{
  "n_kv_head": 8,
  "head_dim": 32,
  "norm": "layernorm",
  "norm_place": "pre",
  "positions": "learned",
  "qk_norm": false,
  "init_std_down": 0.00427,
  "beta1": 0.95,
  "beta2": 0.99,
  "warmup_steps": 200,
  "dataset": "wikipedia_en"
}
Each number is 500 + 50 x the weight over the matrix's rms, rounded and kept within 0 to 999. Layers, rows and columns count from 0. Numbers have three digits each.

# down: layer 6 MLP down (transposed), 1024x256, rms 0.0831, rows 947-957, columns 0-127
# up: layer 6 MLP up, 1024x256, rms 0.0925, rows 948-957, columns 0-127
down947:529399523522387462503479484452542594533485518520555464579513510528478588529437486518522473578390499585466558503505449480513578453584474449439483428526444533534572473517440482529483476484417393523511491562437516551479538494450542519453472587475446359499474504478463500461523533548438501546442568472388599469456486574418597494436550432483525465599491563543615461534502500447450526479450
up948:448603497505534562545525544393548563468549448591471478472510502521504461529485554422531498576515458488435579437557450497492500525498394476473497466415431418439498550465482431509543511498459465501380514507520474479530524414516496516433510497439433565470550509518484441464442463513406512519468481437533532479493448468537518482562497480580500578528434512508518446437497539462433508624523
down948:507454544538462425555509463543435538455476500501487518446506467506484480493538539475538534518489490465460416581477554600540548449510500520475501521509561425541489463509411588477521486504483539558485455382489446510481455444568480499573525442519452500508541537506381533524476513519542495421595521499426512558494444594528533485505512539554460487536579446489541569565565503523524571458418
up949:474494573529457471463441522523432572468534542563454539474553489578470479531469507529428513538516402485602475481502480555513448454476484476476505435481575451490546624410504547562504531397499468544461573495489333549457532417525467468543430452475476473448474463613611537503535538484494493480540499466615526576470501511520542490487448463464527581548466515426494592531540529470499482551440
down949:518433527470499568470533471530503476514525551583533439494568513580493523444513517443489509556434493488519516652544524473482410539543498555461533485467452462552536579564571559526468440520570444501472475486462451486488541559493510466450376455578505562484475554486481558479521438419410543520405480566532590558474539472498501440557501454509456556503431453481471486564526453499545509507484
up950:545513485552450477493533442489505484540565495524568462493414447501438462503455449538518499517433489508612500510550431579449523431452495477563550576570397567431526435434496447511469503453508506456443469539441483582427543465438534499490520476446550417495437503460519495503567452549438560542566541528507471491530389483528493554451446485416383370439474458533514615469458512542559459502465
down950:478465470630469516451517468555488517495512492420502456507550576576510398495554536491549503524560570457419449472489537443596560442573453505500567487489603534505598472523538538450427464463397558508514590466454496533467395479507484487449401455602515516472496490414501520456495560452539531468493497533374488458483443454503506581545575516597491512555537482542605457507405472502417549450455
up951:585482637536502508480483528522457522580530489496494523405486505449489529417604495521538497543460494455459577473468591488432486527616489510511374429441471502451503454557512439429418539459425387514529434411480510518556469469545480515536535456517492461497423481535492509623435555524517510435490458429560423477498517500506586390504425520498447382640538513551498538551504517435537506565504
down951:565470494439504523539450499422599581504500485488457399434522484547476563551508358442448462523493485567483468543556508591565542501436439526558402497495535561490484500494517514550541420531416484490529457468514544569470490476507476577355503506463528496477480523427488555470540461448372532587447431440442445555488497470494454555476514475527462432435466549472454527626536503539545498452467
up952:575566426465473441463570573502552563565559521542415519458504506517536379578549502517458412484483530494524479544602489411457501467540497520469417537527566410502556520582504434488484443533504460469503534540543465482426494541598433445550476455394472523554564566524604478574429576442418511518418495475543506457408475526597444381512486493449560490444399494494454492592463557497591480498548
down952:579486485542582558448545516563470404516450422494524554430440545537410456606592452456525511547470556488505520531520518499461436449497637567550520526644589516501458561630522489453465481600408513461485560533568483482503603459466477607545422558458548593468447565592404532537497611459444523436468526451560402557502634501466432583511458508524413474432431544562498489508612529470479484504575
up953:550396485523558412501548476530538511512514539450545490451489533457477518490473440543502410465546532506564435411510526466477471449440598537478524487434601532482480503481577468432610605466611432487459496483489531634469511567574514560571498446562563568466468511513442465461511417400439483455483543510507549486482483585455485525546451441480488470556406476476544499513416463495424415464491
down953:458493520468486509470457562526495571536485429570460551456513502492495488409442484416502508482474449464481504551483464472504535600504465502482449454476447532560583467467481469531539455439480561518574505505494557534505508509525470576482549486478499408542472579448384506495455481530553469558522468504387474569496455446568576519518488466527449422467459468478497427524483476535491560576512
up954:462558453421458491506576571505494533503488573559415553445455399505469584508585533461521510473505550583466566360634516460511470480502517541535532420486510473414558525504432469537496382460494564479436530489491483581448470479503486472441442437553505436485485589529505515593591548444523502451565497522429554438568505520578383531488445479436469451560501486417513603586447456453450490537475
down954:589571415550454477618524482526429426466560411525537596606507523471507522496512481538505499576479560534437481542567464452472555501501536459488464509523515511482528504550484517515537534455416583494528521530524598508549400530483571531512532583514528483506564509507515395420607486476457490629602423466562464412479517506564452501416551522532426504558506426634428508405485513438528536498511
up955:489426531530477508500527473501501516475564472525469504480394577486533386574535486551448510483506438492538482538464521565555414484564628524593573448553484555440465607498499536541419504522576395500507508509464467520503530453507539476505540438470597488524527402524424524492465482469521505459615554486563581551546536529583438492517499499403589543567512521431433556489511511542564598493455
down955:478442525492441470415427556427409472571378527589470458575558520532639453466469512505513577537531550529471363554526482395481499476594491545596519472406538543510514460527426541514439535494457506503449557583470483588538505478424448518489484486451491446479553477493517621471514551505496628552495562535516548478502437516463606503420490563512462590599474510512434430511500549529481469491468
up956:492488543460547513547495565506546530526480511515487498501508518543475481482525532508561473586489452472477569455515533529381488445580468611493491413617628483526402398599487481435491578532551432529495479509438509488561501361570489491478529525481532433545459448503618518473419440502501426416535534557556542513519455479544503524571531384459559508570508519498485587447495563478498497510550
down956:404367514560455485541543463502505569586506452447436452588591519544471500568488493421562408492534445450403475573460475501502415593523447507526491511540487511503448602480497440607483412601432444398486622483454433501460466536570575501462555489573527480478478557509433468613515547516524466572497524604477504602565484481397452585512519351483518446558411564500596549412464433572576603514463
up957:559579439516560450481581561474600519494541508470571521485492528535491486544520399558446431482626433415565449477503510524497536472511524496436386545439515502547461495574541473556568619521495444472470514576551545467508522540446510506520514381455406458515483582477505484415604474415492514543583495425556523492556527521446576489452465502483560542498400561514528449556509466512456510477578
down957:674483450484464440476667425490520595560431434515471522535519469473346464468493488507468589487532474382483487575453563496538580508486549553490518484525558450522413508486468541509470515544567514471451434492495555568584539528502494566543510537445566513471488432575475594492390521521541463472461443514475497487435453507434453413452578472375526411480471510504479492533515441576503486531501